{
  "vocab_size": 7680,
  "activation": "swiglu",
  "norm_place": "pre",
  "rope_base": 10000.0,
  "rope_fraction": 1.0,
  "attn_scale": 0.177,
  "bias": "none",
  "parallel_block": false,
  "init": "orth",
  "init_std_qkv": 0.0518,
  "beta2": 0.95,
  "schedule": "wsd",
  "final_lr_fraction": 0.0,
  "seq_len": 384,
  "train_tokens": 102300000
}
Each number is 128 + 32 x the weight over its row's rms, rounded and kept within 0 to 255. Layers, rows and columns count from 0. Numbers have three digits each. The size before them is the row's rms in percent of the matrix's.

# gate: layer 7 MLP gate, 128x64, rms 0.187, rows 25-91, columns 0-63
# up: layer 7 MLP up, 128x64, rms 0.182, rows 25-91, columns 0-63
# down: layer 7 MLP down (transposed), 128x64, rms 0.16, rows 25-90, columns 0-63
gate25 104:131130146080162118104068132145124154134100165166088118118071143149146146131082122134080131094150131117072128174110175111196138167091172087158156123096200145091138138079083114121189144128150175
up25 096:154091107137086133178128169125110118141096135154153118110060116112168151170060110138102150080154110126112079157119187143114147126131140147100177095116210132094133110106039101130185153097118126
down25 122:137125128101102118110079124137158136148075121167123114083093149127152160151093128120066147039174136136075129158122176136159145141144152151143143118094188134064099110154059134115208139124160103
gate26 122:169144085226114103145109165097083107154131175140113116092119156170103130148128105155187131082108180108103126113156139091136172106170096155115193113140142134079164126131114160056134127119181122
up26 121:153162101195108099146120184119129107100132169157094124096163168116164145158141143150160147091087221151110145088098113144090118135173116136109129118188147153087120113141098155063185122150149074
down26 099:160152155095152151113103088139115167134095158102099059143156022143094123133126134097155113113120080171146078184118106105098130135080081117162118123063089135175111144100117120184109135148115104
gate27 118:087117100110148148122160049174128120123135141091075127121166145147127114131117129096182067108117123151141164099063090138159178093191151106108149104087088091076160129101140139088102155129195104
up27 108:165112152178120140102096163110165164125080125136170116125113104099112148125172120130118212100108135120143090160165148144144121139041048153139108138144109176178175076172120082113166147116119156
down27 108:169200133153109142088098200091139098163118123133129146147102176137102140055131100158092179128171172149137102128161164172132120147099130153096116160163175119108154096152142124186132048122113158
gate28 093:134105105123171144128130144115129100186145198145079146088122121058122099090096133122116111117156101122106129134169189101157120140116052107093160103143148127157097152127077099139180104044134188
up28 082:135093074053167126148190155147112117228136162117143129097112131075111063127116088123141140159117120140103101125159144096133150142122051146108175129126206152120106138112142167135153135106148154
down28 097:155111147129173082130115129116125123198099150176106118090071088087133111148126135135167129111103102132080163135193177087124143136143124121100196131065181050101139066134125174143131149134148128
gate29 090:065140144106098120128120104114146136103185168115070097102068188125124113124129100121152104084148185146110148190178194168107130104140129139128199077140151128096089119066093154113139128139108109
up29 093:125098074095169136176170072159128080128140173131110138162142147153156117136132120116168140133174154157150186129043099150092129218157143109127164144139138119119076136090144105168131157142167077
down29 092:091141079104146162125157088154150110107137145123121126075135133096121191142106127133105096111164166191135179129082147159081137147120144094127188068125098125160045130096106096122128106162044142
gate30 134:173133189133105121142132106145095128205124126169094105148064136147111095157158076119125097081155080109183085169160146109133153067157130157112134105069128148108156119173135120108110207122151108
up30 125:133137121083142128107156124110156149102107198081148080116156141098140166113119153075144107141121183120129216091083096154108170183179134105123165163188102120137097175091127116157152122150167170
down30 115:124148080120115092076083154151082101113155122107176126124155165147080070077183144102128165135087141151094059086068149153156098168123141149180115116167133088091117150090131139105160101134093153
gate31 105:173109184138119118069119193085156110111142131122137110133147170110080160112135145152134154098094109147101108163135130183177155132143095183108114125141112079107103141156109184161166084159128230
up31 103:159136132132071131075122253075177079123213128136143139105151126107136121128130120138134147110098109112102164120146115174115132132159110161138159133141104089100154135137162088158178130130112197
down31 105:101111162120166114158133054169122137144065116068117107152151119161108123125171104132130115184126159138152105061120103171077103118136088107090062137057126172151120130157100147174133081142116088
gate32 125:124076116098107124111131097115121125159070144135101099147152110117115108175164128038118088157148105106110137136056116143187111122142138165152152108049097116082202131164194159131103109116146125
up32 121:142087112079111162096096115083153130123105152150145092163179136087138110183164158077121076113145128075136121165085132147186120098125134155164114152056119093084198127160136183103145102092142146
down32 108:161158122178149173121150175138138131125142103117120142113095167148133168123080097192112151156117123150149121145226145103104159161107125090103168106182140149172059152076074076107145100152130123
gate33 087:127148102120147103134150083122174136160143122154127166089090084161025137081141153136096126152178155116100105148130167107075169137139114094106183143125143133170093154053168100130128174121176152
up33 103:117111156088148172125120090094113127156109121163121154130090092095061113099124124117150091159185127160107152067052117174111088158182114136176149167033108121097120161115176125119145133134129112
down33 110:132118144130135146129062107114097131182062135109086099140115161135144131130101140122170145127144088157157198110045120218156059128145063121158117167091106136125151126113136134164146150148081126
gate34 104:120128088113186134130084074084164082107130160174128082109142033116149140081117124116154105128153175097191135120122121109109116137148182122137135080129155115145089093144085144123133089075061110
up34 092:134169186163097146143176151170094166149145116066097127144105227171086086146135146160123119132097091161120124123182111149145114077127075136112095151115110107084103138120175123156143116162191116
down34 109:139117139095187115113122153148128151156134114145156130099125000064156152148112144153135174103139119135165095117112086099110178175164161130142114138111097128205099101150121095131080145106091126
gate35 109:123118169132145163121172143071151121115077162087136180060141130160039126073176144099119058130123082099122093100112128132111149105109104108099070105096108157125136137157116158141126143188144091
up35 110:081169127113094069118124124135145127111143100206084123181155129070161113111084126156136209130130128103162068117208149095145130095143097120141137126175128116192146105111132094116176124104096142
down35 106:142118173128099144173142149119127133116140130112112156043121191165062122129113109170082080118147090116119129126106173139099182143082169077097121082121138159148111051121128114148153159176187128
gate36 071:094128127083148105049114139079162124190137195112111178075125127152137141154175135138122156160161135065092176110101129064101145116130084122124100104185142136078148142124167095154111119141142079
up36 072:094127175132105139048108141043105147183116165141141148068139094114148143162176102128083166134143121060106139116095162111133140119121094117119086127129163106092147183113206100146116113168148115
down36 080:071103128151153100079112125103077091068157101090108115138109125080169127157136129175104139093102114109115098106146088136143134111100137119104112222063139131117105146120103087144157138151183215
gate37 092:183167178124112111128090121156148128149123133146155121106144174106090086151146139134146185148179108101125084145171126121134169086158136087114154149140142127091138206159087053111085109189183167
up37 088:106118163089100163134164124147128193130153116155109099176173104156182187106130113098060084108124139171134118110166123190102160177118114143164122122193147125166146159125070113069177122112132133
down37 096:167112058169170117136093111110124069076109123166147161101090113065127105193156148135128195160128138156113104077085123145092098108113135115146124138087170136077118081138165147178126118097157088
gate38 080:178170116174072109090102158117157139128146144149109107163142117123138099110095036131085123080122157104188117138158108142124119098105123114129103070164085081144052123083123128175164090135095097
up38 082:128159126150085132108107174072130167115120158164145095206140105120111103096110063150098131088156164114191102117142085107120123084116143124099122082184107104131051150132103071150174105156110097
down38 094:099155133146128144160118084143085102095120161112176080101116115119204106120170138095124185047180149154146132141187139110122144075167117118128105159074131134135130137143108177151059156123072144
gate39 080:071078143179121110162088214107096100194099110140148139168128138133176122132130107133156202081190147139123139089179128167149116147117167179153169108064120133111140120120113118160138118139105129
up39 082:106128100126113164142143086125136128138173154057126065165133090149094109170133136085071097131136139111134122123175142105085114099171101111066134083157122147145079188183167181120115162108180093
down39 093:131148106133068133108135133123147125173153171181190124143116091164061137050059094179165081111180122166086112117139157167132142132112129136118064083095137109123085124144158123117118173129142108
gate40 106:131083071204155110093109119072164110092119113062142108095085077164127151147064150118111177152111068142108106159118136096146093181111110117153064133141115128158132161094160106150102109130161138
up40 109:144086156172180120081113115066144149121083118131078133117127071118141161132085135089123186121213048156145094162138136117171140144119117134126109129131161165092175195155125125141099156141162144
down40 090:159178200116189110105080144175099165148092115137099163176173212122150151152142120126152128084093134114128128073126093143140138100169132105050154156136154093129152149151104113093126170109100106
gate41 084:173107143109166062052142096101142124158102104135082152115108167152088091108168164055134106156125114136127153150080154156138095160155099180166150105071117163077142129164129123139146131116150196
up41 084:117152127107172090098129113087166127135118058136061116072122167120099119115160159100130085203093092089139110170114097091132136131135114173113135061092138199092119135146173138178156162143138127
down41 090:147093103148109168112159120166075118106120172124141103161187063110109130167122144121162139098131147130136142101112150111188109097145153029143101158183101107175165154118100109207144128154091151
gate42 105:097145114135173138145117125145178076121095108160108115163096133124141167089153182056154134170170139106131129125192155150131153126104141111150123089162104120148082106129187049066126202149109135
up42 111:105101146146092140161120084168150134117144113091157108087180163121062102133118116117182136115092145082130128147147140157102100096084096149191115154173133067188159106181131119185069096151155155
down42 102:119134110155094114151099077157131170115202118151196173046181113142065119139120134120195139118113182140174101118151131085127114086136186150127150145155117132164107104144135141159102087135172140
gate43 102:116109114118112078170190131135136101140161123129079187151131160111139151076168092153168188161141166141117130116143090176113149096140136196166118109121141147212112074130085132119176092106171134
up43 107:133156144180136141106094077147135162127122150096158075131099134178081102167100177084119059123135095112139149117119153070151141138137120066076142160124107135039125194104189120142124143134113132
down43 097:109116134142146146149135104116137072079104098149153145108125123115061085155056146110066103122109091140095145165181180132156134138153133092217100088184102109060128100131157143125166126147144109
gate44 080:168129133137132088152079071155086086089098122118112116149098132088153078141087096109132157163162143066123139172136071075143133122126205106138213073113158115088127110152162137101130154139120132
up44 085:133170122154134160074103121109123143197090134134186189086096152157114150121194145074134134118097119103088166147140131109115120171105142098174131171112114183150166087069177120181137093114095135
down44 090:133115135102075180098130146095105161151054132147171182092086128148172168184124106128159168163075132091180107156155151153118112170152152106150190081133146123108124142121151126127054099160137149
gate45 136:089093159063118155137094121129131109115117103102082165144144189113145139144120085202145147132214131074136078123117113186105136126102141145086086095125134120119166084144088176163153108076109159
up45 142:112123127157152125180100101076104112117095072144166052084143167156141129159060131085139121139163035080123100138103163107102095117115170124127178173118129112141147127071135099149091118140154146
down45 120:114176155118152146093105136088147157087148156134142077135073167135121189137165123113134114154114198128090126071108202212118180095152074134134145156158128127130135152105085138118108120135116190
gate46 086:129066118101126120113131163126106214137143113185132119137140151146137119156141102164151168127089172161150126133093072210112123142095101145097168102163093125159078089164076130148182088181134130
up46 082:127158107068135101142163104109117109125158125131140099155165143117154104159098122103140123069136149171173145166085088227104133104156096151190169093106078109134071118124121105190150179148098139
down46 090:123155162184148115137116121147135151150122114101141188138053121159106164156131114113127121130116087118101128089138140068052134110184105068072153152128098106171219150139144172112098100093117109
gate47 090:104111082101149176161148141116139128143107125149086122131109136168091079064128181150199112156115064151108157132154143080155111082104121123152171122149131157124186045185145170115121127093096136
up47 093:084131149152122095088146132159168140151137137144152096154061139156136142135120090180120124135156136120113189075198095078077194104106160108103178125114197106153131186117138094135097150109171114
down47 101:132099145125132099103182150134192125216141084148126193058095097149141100098117113099143170110121123151149130143144131192130094071193087174120077085124130112149167133138089134129122163130110131
gate48 079:127147129146130098191137165155120128132107093116164200129092173100139157076089135119052088155138051147060140100112171129084087152149158105149079152105125125122131073158132084137150159137117131
up48 123:171109118137134153101140090148175130130122188138099086109113103168169113118096160152168095155117198130181181109078109122131205115149151129110187062120127112075078133130129146100101127132187115
down48 120:160102130097134180092146079146137123111121185141141082097118156137144103100130150127146131142107164125156190136083100158102196128160096117125172081165110104049094150102108190098111124118184068
gate49 092:148064126136110081185124191186167158096123150124209103081142150093104165149096106110169161085108145123159122138141142139088144067126167091120177101119115088169106138118099127148095129111081156
up49 090:135067122136090106184121188177173186104121121122197107074146142084119151165097105106183172086121142124164108139130143147090151070127162101107183091113117107166125122125092115134081117112084139
down49 091:181075127122138099137112170131098200112093176116142120096112125133148143155103077109162169086098086082181165096134102169116159097156142123077188136090159132176137158102121096111079139119083089
gate50 095:054117109138138124115163100151144148127157084115150118159153143114063154037142079113131165179114112147112149135130083100058132132133172183104194091160153160128150150095148077132122122114140090
up50 089:077127171137123113142148096114173135134140099147146133191138148098096162049154057097137126095127125167135136146098096107102088103162151225073155077129121135099149128144144099091061121124125113
down50 098:148133109101090127171103086122169139103084157155108166138130122132126086162155092131116137092106216200108138085078109129182136050105136137084158115144115127107151132192126151153089114117066115
gate51 084:140099133146167118117137124084118107131129082165133115154160096119120175158126082074103101116137105123128145079155162141222106153184095094079133099049129052092118160160156172133109150145148125
up51 083:116194128121088122141135133167139169141118154111087117098142139134136074086171158175128171162152134118085099127118104117023173099106130141169058112158120160107129081139088089128143062103119114
down51 094:121078075127128120138137109118110126158180121155184162153146181137112168186101093162142121043091117107130116113146177138182172149107140146104163121065168171150069155111154137128139184149145149
gate52 118:138130115157174143188141129109117136130112059087180151171137146179109158134102139112142142109166108110132080126124128131141111134158182162196117126092072095093198156139130121028113170121111127
up52 094:054144052135156148161142109126155110166123040119141229118149145155113177087141116084107154114144114099144109130144129070145123170140144083152104084103144121112160113131114105138114154085097097
down52 114:132134078156164151189135133094141157132105054062152136156169129166094191144105136140137139125168100103136111116095141148131120105166149127185112153101056152087178159117127099051097146123101157
gate53 127:164103146164101102094084090160133149139070111122096102126127145135073146130139141122097142127190109099126123158089136115143117160106119106123194107057185077055155204137149092140146122177160142
up53 139:143144191110191124137126160129110141098130131167106139099196148119152129081148124151143099162121107178145120111116114193080138107134124124129076169209117143168040054124112132112125099110126093
down53 115:093105067168090110122063130124144073099155170124161133184088114100086120117119139106136151143118187109102115147100164093163114144083130201156159107095179129104183167137182131161119146144117175
gate54 069:101168064068128138099118087118102150186113104092126146152167149085075189076077148163121137148113108149081113118082101162148109176140108105146095079118151106128132157099093169160175090153102132
up54 079:169140125149133104164094133133141114193127107136109191123095097180144107126111108081119072163137083100109132154132138123077101131105151122117139068094065199095207107117149076099118180135124105
down54 087:137123065132172145141158117130151136119106110086152118106112121119074128112109143175171139161111110142162088070095120113158152111146091125236103117108215122129155177142172145104158104113156186
gate55 072:183138114186122074140134127105131108097152173102152129135134136152131130152154134138089102149105129106143045113162130172115109174150130040128101071129110109181148122156138161095207086121151071
up55 068:086102179070141170127114172154119130174123084170109129133085135108100113133088146121157158115146120141095228143089082107153169102154105176158154134130142187099111136114133102168077118117146195
down55 083:176092132120126136094100089079144100166105157195162126132102140134131168090147123168128169163170115122167126121133094143149137135157121049125165126188139177077063195150157100156137109181122119
gate56 076:121103081136184073103073233081121106095107123115129160107186115160116142144098146126145108169123085089139147127090170116094165092114132150147116083151154100094140086143142139162093076136121170
up56 073:109073118134161084101116229106082118086103099135144165119182101155119171127096150140152097179140111109140123115107150135047118068126147145151113082155157103107122062103104117172103115141103142
down56 081:100164138118200128159120095081133104119153150091081124159184126100134095114118109091149125148117167137176190128070141127084162143070124176113172143147135038108102072099108114132135127094095114
gate57 098:075123159095167106125078117144066106138143136119133080102130114107105165164177105148135131118099108103079172118151093191149173110196130186084105142160160133151147141147178163187080109140135167
up57 111:107167124121137119103164113105132132115063208137111180069144106119125141096154119124172051094171145079117151094138166156081189092125147142105138084134117080152178081103128129171120165120148110
down57 104:155126125119116131157126132166142113141182087123147087193135157107101119124110142100062173172092085118157126158118074116178060175145123136159089187093149174129129157150123154069093122119114195
gate58 060:078198156136128124118144119069135110098111133135139064111123137115139086086157113123126102129141097101066207085133098135080120170159158137176162158176145078180105099095161167140132118122085096
up58 059:158055107111048148133139109245127106127120143105096150127131175098102159149113141119151157133115209166133110134093129149144104086087114128137150120117114108086129164182093085145127107125170140
down58 063:084161112118151144122168156088188134105106157104136138045120161193122109148126143108149105137177178132088128105124201099103151119123142117115124140125080097149181024124145091118110112092118137
gate59 102:124125081087155145186149068143136140116177150145141098118122142049189141113107107091112154176157142173205088154142166170173122157082141154101154097143169074097155115147133151087134135141129135
up59 105:110133086097152160169158081145136124118182160131118102108145144028167112102115108097100153201170150174203081130177104173139108151108133126119137131179139122106153106132182147118112157098131106
down59 101:146125110104149142177069089056123104083107160193115197179132093166150082179157085150121156139108130142138135068134143129127103107144099102091160155142109096153138168166094141117072142143083132
gate60 085:169153110147101095105145047148085115108042107103118104171126116124103158149156138100132112120137072158096122112086127146141127123102117144141112094123153094110163146107186181105071146154223098
up60 089:126198147080103126130134046216095100149126105127090135190161099150106124158164121074117081174178171166073130096146088151130111140121093134111137115135118119126143106112156123138090158097164103
down60 097:091054104137110136164124191047149110112096110085131131052114140104173112106115135123157136138132129075174162097095162130091150115130170094137149139140082142145127140181093112143185115116059144
gate61 099:140160087111147082125135152073136108121103201172076112058145159147136108139120119157071115090111167122137147151118181050138160137152109133110106157125124140051127147081084169162148145135158163
up61 089:136098096108110121223140120107118128099097129146139143117207170132119164114048089093113177094160163067120110117135159106127179101134177079098164079121165116095101130122096121156160141117109123
down61 109:076150075114119091130152168093140144134126149193079154104153144153135079138131118141093117091163173146144141163156167082186192113137102149141124144080150182127099142077079133125140138176181178
gate62 121:122104147089125139076158124142098054213136096071135133139090110147105174174144080122115159143122126153143079133153103120128109141150134093161111138090134138148088140088127084149058134153186199
up62 118:124130107120140203117105123150098112202099114160085117095133149098127141151113032094119188143113086179129082110110092059102154092112135114132149126075133113099083138118126107162128169133160176
down62 112:180165204157100092123120113131145140072153120074112117184162091158160144144141208128161123107163137136110160153155141199174074132142153143076131130161186160152145152119164168140131124124114149
gate63 111:108138137120071147096155150151191166121130158153098130093174145107067137042172096135096140112135155120129206091112097135149093171096096126145104116140135156138194125123107190163173122105158142
up63 092:140083092121166129157176169154130160126138122179130119118196113076098150067128114068121142099060122145097078185107107137132101157073099184110114097115135144154170090170104104152179134106124127
down63 097:170143182159084129119114144103144147128158115144124109144143118151123156138122099211162141142220186119119148079119172127131168113170097106089174167099110095115133094091133118139097190157168187
gate64 071:133135093174169171182146145103154120126132080125108098114111121127110107148132139146140089151153148096082166081165128151133169134207100125154150166151144182105020148127159189152121106129104173
up64 076:086116142067075089128117091147124127097140133148144161150104167137187154104099118155158177126096131138171078160077143122133082110031175146110110101139138079131179127115103073091105148162118108
down64 082:075087155072131115182162136124185170110098091133140087129157158135143151118149088100109088119141114135051141127144168161132110124169183170155135112186119116143083054171127146133086115115094170
gate65 087:107164128129142159115150104142101117109143133111118164117157090116112139161105091144107110135159124150158183120147189190084098097178093128085082164148075109159063077104156145113106045096087165
up65 084:118179135154174176123150066155093119099114126128094172103148096138111153159133117130103124149206138144134173113127176179069146078181116103126102181164091128133082141097139176056132133102109150
down65 087:199087138070160165108073109174089135190127103080109148090176144099136118148093151161147149134093136160083139122137048111100138163125076132091170150065131132155164119101123131106140140151137096
gate66 097:108120068127053115151116141101115062103124118099113168143173103111109104138125092126120117103088123100143142099204078134114086185096162145178128147112101160169111055114158157134091091103160088
up66 102:168101117142138092135144108185186160181117185172110094134066166136133157100153129149052196148123147121137139131118104125140161117104114139051163130126180139104101166128064112133174133128169114
down66 100:110111141099212126139145165186170188122140182142121161101130114051102171070155133171113115120141144157103118139103137130108175179136119096109136094162191095191103098111091106125117139152124156
gate67 086:152115140175152163154120183137160134111116119127159146110111138083103094137117096162146085182133151148112108131093130131073126113116095189107138035119116066087155113169095136094150148161095038
up67 089:142169126136158162165134139060097156104092071112170149146104130158181128136121100090135093089172134137170106129135167104133106111114206151182199127118100132132128080102117144078064169148140089
down67 097:089159119156128121143120187114144167095148128106138184110134143134107086163120182129148061157086100166090166161122103164088076104136127147138064106097193101117113156058115128091140147135108065
gate68 082:110120188120141120087138139193096073177122136105092143114083114114101120136141088141171185178123093113133143119091077149117138177150110104133138169167070105168114170129154141135140167147203193
up68 090:129113209141121125118131122184114097172117122116133163120065131092067127135119104136177157190140071104109138100135063132131154182127105078148130112161088099175157140121164123142150156159182186
down68 097:129112083073124088131150103144092175132148131142106159125168098158153140107164179108150109128137066135174134118104130136133103088131085204143080201121103210100084108131163114154071137163125121
gate69 097:104128062128173154168185156126141067180186107100116210142143087164154132157141144147133091113094089153107106142164140085093145121178109079131085125116114133155107115120178122108112103088075146
up69 097:146115089100085189049099147106137141110135126148072071168184139119151079098131156112123171118123192152138107165118147141138080170063152181160157126160125094171127116135075114134141115099133104
down69 098:140103122096100222051112143138121109158093138130125164168120107159124074099150198116115172126139135092082123137105104107126094147054173173145149129156105136160136106160064124113147078141107146
gate70 144:147105074117122114127209122139084116158127178118126128138125121160138160100110133141120057139107119155121187102042142202098132188166123133139163101051117082105082116103147142136100102136137127
up70 089:109128096139142070128129139155094124150089154105133111145132103170218172118140137131117107172057120154127191116075140171097098156126118160117113169032107077116116077122103121089143103133146130
down70 111:118120185123117134149069115109131165083138109162156121104134181118091102157158119115150175080149131114133063148240103073168144065117149123140099121191162144163163145157114124115147143119124143
gate71 092:126122089110069122109120112158113136124033159160096134145178166164097137050112084120095099154132159133149170110112133194134138132164068145099127077145125131127114137159143093159184072139102102
up71 096:086153091125073122099105121167155114052073098147139151168148167120143114066140149105111114180111120091112178113119096192134101093087125180150073122118108172191108119158157131099166101133121150
down71 097:167151166098140095143138118109129189149163131090125140057113115123093159107049091116081111129145092195104159122115127083120141161124131094086076152160127117103190113107119075139091091091076115
gate72 101:187168107144095148086138174091090145128126152102116155121124155112172111098074073119095135153132081180097140139117152081097114175124195065138164140195143163088130125107088118128153164076116120
up72 127:085149158153153070129109102177118126113180097105152105169136118134133137145143152142087153174105169110088090152146109083102178048100098165082060159177132139141079099157155105112129112172117164
down72 110:140142139185153110118126147171133094051109120129140131121130117184154085164124081175099142184100141150077075105138111116124143110134142121096094130215175167119139169198112062153136155117120131
gate73 102:082146143113128077086094122179188141187148117112154100130155098168143120150106065142141104121113129150103170086129103133196160104120099119147112095077170073049142185146142160154164118104138141
up73 100:138124121150187074090104145184149107133110137145195128127122125196117085177077101127085147183110125179073148134149124141108134123103128156201117122100193132088138192112129156092145161113132133
down73 101:115110096082110153148138089087124166094131107106108145103108171148164191077222153149135143128118126066082115164137095101164147165115089074070139157159122118146119087109123119115171152133141066
gate74 105:164183192110101083103085098064145157149083126106172142104149118144090139132188081143179120134151157125134135165127118117104161122105085132125076193100126156121122146160130174091144071194126136
up74 133:105132106135085099137211174129198108138160162146129086159151125129109128086105144138100097144110158128107189123116164105112130109183143132065125092087105150128084127142108103199096102057084101
down74 105:135115181090127114122076029068104159100112085092134140125132096117140120179150090122153138152163116122158055141153134132150106145129124132199132123121141112108129118131112155055126094211138167
gate75 105:097063137125130113142179168122156193145179150131117065055119147160140134100113072200119177096105123087094125136128176142109128130144148165153159097105152114172105128131078098107130087107078146
up75 103:161169094145161095067089083121123131141091098090118116194110121106089133152162195084137166135138099122142130114104097119159154152161099113165062161125173128071137140112184153163145151182176105
down75 110:140158124097087178119075092134113078085127091129179149145156129125115169171207134106093110113210160169145103146111104156090148128183140082103090123094140154102106138078135136110138139112194116
gate76 056:130153108111088078152190083153136095173083181213068153123103154147121164080116150108142137129136145083106173113123159124131089114130115169151162116116172099087101181122147102134152153094171171
up76 061:109154080128126141177164125169153100118126200162115107127154157203149114133109139143115138150090140168149191150125161173054101122099162147095105091123109159144092054087172085155109138104103123
down76 055:104120115070095043102152146113156179121139083129143173125126102096116155118139099091182118142153160132088101100111078164084084085139111148135153083158119115095108074068095086132097116103092174
gate77 077:150100133137142087141071115131081105099114154164100114128153130130099136131110126100081093090093209087099127111132115112145146132135160137040076169107155025074106142133108143103151094115105104
up77 081:174072087109120114219137156082129147112127112169103164157113150133195145076119146171181138149142132101125107126135166186168113094100163108146107116125097123097104135119109125064118163164170070
down77 085:112105163141118221094106147170154096123175154109141095116121105090104105154125162095092064083128130107148118123129178083116152121149122177173085189023127122099145107146112137117105115124117123
gate78 099:087170133152160215174141079121155169081068141148146122131126139133088150093159133061145156083156127164144114162075123125158130107103128133135175119127083164118090138141063078169162135160134148
up78 084:163116122153115075149128170140067071150170155169131139128121110136195091126085131179155129144148099145104108117187111144076136117135144102135077115162120072114147120052156153079108179093078127
down78 092:071101154125121179159144104146148123111056190208142106106108123107134102133176108101120126081153099145139086138056134109117117098149145145161149091088133199142117145126108048114151141134125175
gate79 106:138138103165144135180081077130110173084144102055107148141103146134134069120128144160095165083155162112138092181206094098159146159201143149133128082162126111140112108176104147111108142112120175
up79 121:148080057115128134067168166122117124176119146140131121129136104158143187151109174101122085120071087130116091098052154134170131105076140133141118138092146099115181118081168138068102148170150092
down79 100:154104084132125131131150092111083140196126105120199141055120105112149146163095161117062103093156113124114084127114103130131128165215155149136139133143143091152118129128138077034093149155128124
gate80 111:074108175184210182127161129111081137106117160146174132062138082147101152173071114112115119156156144100162141134165173138149200101103141157095172135162158138126154106125136118125107160148146158
up80 103:102126178137204168139134140101083111074149147144172137065136078155126200150075099124114115153123148125162152151190165137134166088097199135116151143170164126135119129137112134142110153089088179
down80 098:187104134149164110146192148149129110112147082102137158143136113116165154125086120093132216141103122085199119138114143153089046158113125137140117123103151134156188130150091156162090073117071122
gate81 105:125141147097143068106111084156138166110142095130141116101149047087165124165136110098166123138137175136175193126144117172096121117124141163116132118154110071159155035196126077138089142110136145
up81 103:153154110093088103087143070121153114095054163102115122070151077066178125132111117143114122095129174141121215153097167123098138147155096148134148166120104083128098096158130171104159159122177139
down81 108:139145151156117155204138182122135107113154146163131076128119245148095191117115138095169167139086108130119069096132125147150087124111092140124070114123187139095152160128136125156128114134098166
gate82 088:150069161123133105142176132140116116176072057124120130096104141129163128185117104112144073078159155150085113115139140109175096108085151170150173135063098152106189152130159156099095166083108144
up82 092:140044145109136111129142154120115130184088083146099148100124141145148129180097120094151065069154097123112126173102110110182095128058139152144164137071115167144193150087172122101096159105143124
down82 088:178102144130181143120135106164138163158041042129120145110135113077127110119128098182083116090113196137119156157171112164147071118109071131137090141111122157161142158177146136147078133128130140
gate83 117:135102113152190148133148115150134080084105156121116165088094160118155144085113087106150093113108165165130117189095121173127064176116221121180109106134098085151123098146161126061101135119125104
up83 153:090130073084122134173096105134080144136188160122094115152141087115125106154126131103137188112168143090099150118157145099124123119215088144064124094088100115096174156195167113126127168093146163
down83 135:153118121093138142191122080157115122133153125100067094159180057137122092156137138093128216108139141096127118129174128135129126113184120125087148108100138163061171199160148140146163136119162171
gate84 101:114127105127134113131209161137189069164135196142175090095143122105100066110151138109185064132101142118159095145099162138128097094113127167062130164102123157177150127119128110145093106086121093
up84 098:138121106156152140136131110094206060194115152075150199151147133094125094104103136103113107126131101121099090150142104082116088179119128130146104172144111195166182145079183123129125136081142102
down84 105:131120117119143106124149116128160054124108197081210108118150148051119072139124191124127081091098178134118124119091143118090102143157166155154183113125102118152149067154123128136087100105134093
gate85 098:170084170180105089102116167133144121162154128120127071135124141113108161139141144143144148111141116075135112097127160197139168207136086074152154114119127109161079203152084159135087100117173083
up85 106:151082149070114078099125076120153118147174086147108161090122156106120131128193117093133135137131163152146235065141131175145146141109122157076128135101116126116134129106082127147171093127103059
down85 114:066160158186099181101142131132135102111076210099143105123198131129118160083083105137138146123137116109120081157087125128111122097181106173131133134195131147138138106146174151099110111089118199
gate86 122:115093105115127122188190112125207138119163127078061190115113086141130136146108144108113178123140111151079135175142156132160101144158066116166100078143088140104151126160147133150190147071126136
up86 122:114110115093129150113163103085128188171096192099082108099086052177161156148067099148127090084096161153105163110154164115158135112102091130141109101130172139128134122087140179143104106175165157
down86 118:104142152168113140125109144118038154147083183129139132141127168132143102112107138130093094133081174172093136114174138135161120106085125153123175173111211109102105157067124126126064124191164139
gate87 094:149161127106107141060193127151161106117112168114144135090063099165046164121128118081116043126169144165144178131079108150101144116147090120119191117096168131119105136099143143171114116107139135
up87 103:118115117152150088186074125148111150131120079138149110190146140099189117183127159201153196149083134098111076153180125102158167099148141145095084107152109104097122135163142097104103189117129110
down87 097:150095160104156161086148134142102134089221102110088155143116106165128125157112120119122154115159088129088075101165072135105145116159177068102155104219138118135133159136111103097124165171178129
gate88 142:092150122192161118169125120132073114113133115121145058077115093131136189185071096152129119179092085152131121153194123162097185120121103135110138130152154101145094124175172079092104154147153150
up88 132:106132122161152109140140106149127157135102061142198153099071119158109195110117115143126061190156111142093178063110138113087110091148098135137112200141157082169151139127158087134118126117177125
down88 105:127128201165156132148109184124084097167167151121075110115125168078092090116135140081159141092069121111120083146144128110113130154115123087076155081091123137133080112055155166150071111149105107
gate89 114:155088111146176113099114117118159157126124080117134151104133151173127152127177124169109125187139174191099114183140214138101112139105169155190136093111107159102150143047085125083098144115138126
up89 102:053162195142127137163091128157092116132100168146132064092152152095085098125095180117156101139112110111167096083126075151162134106160086134103143151141152127145083110209162118165120077138124147
down89 103:162138152182085092149090147108103151140116142197131111149087079108119106120112154102140101055074102080110117073112155097174158102162143137135156185157181124113110129169128119161140067171088126
gate90 091:120167098176175096090142133147159128095206104113137112115162116168107129146138130183113091100076150163126129097170090179096146127120172106122066152165125051163125083136085122151119152124086085
up90 094:119112156122136141140057108142093138063114072145152108134110129140148138144123102125128136197152156087145072146117110142132165052115185119135140066152136100147148108145116079033079114141171110
down90 097:129100179167155094115109135174134103120171095125094114103100113067172126161131127143156170159116112155137140142121086162083153113151175103169100057111200147105176071121134132130111160195148081
gate91 087:098156053162126115089123093128065126094153180148060116104131152105080117084157117114193121130098111154101136137095094125107110170157089175143091099186091099155114157143165144138113160187136105
up91 097:116120126102092062115100153170122139096145140089129074148201179160119139131143141122117109122067162116188142166133099130099133177114130119167059115131132065163073108192081152166130115135108106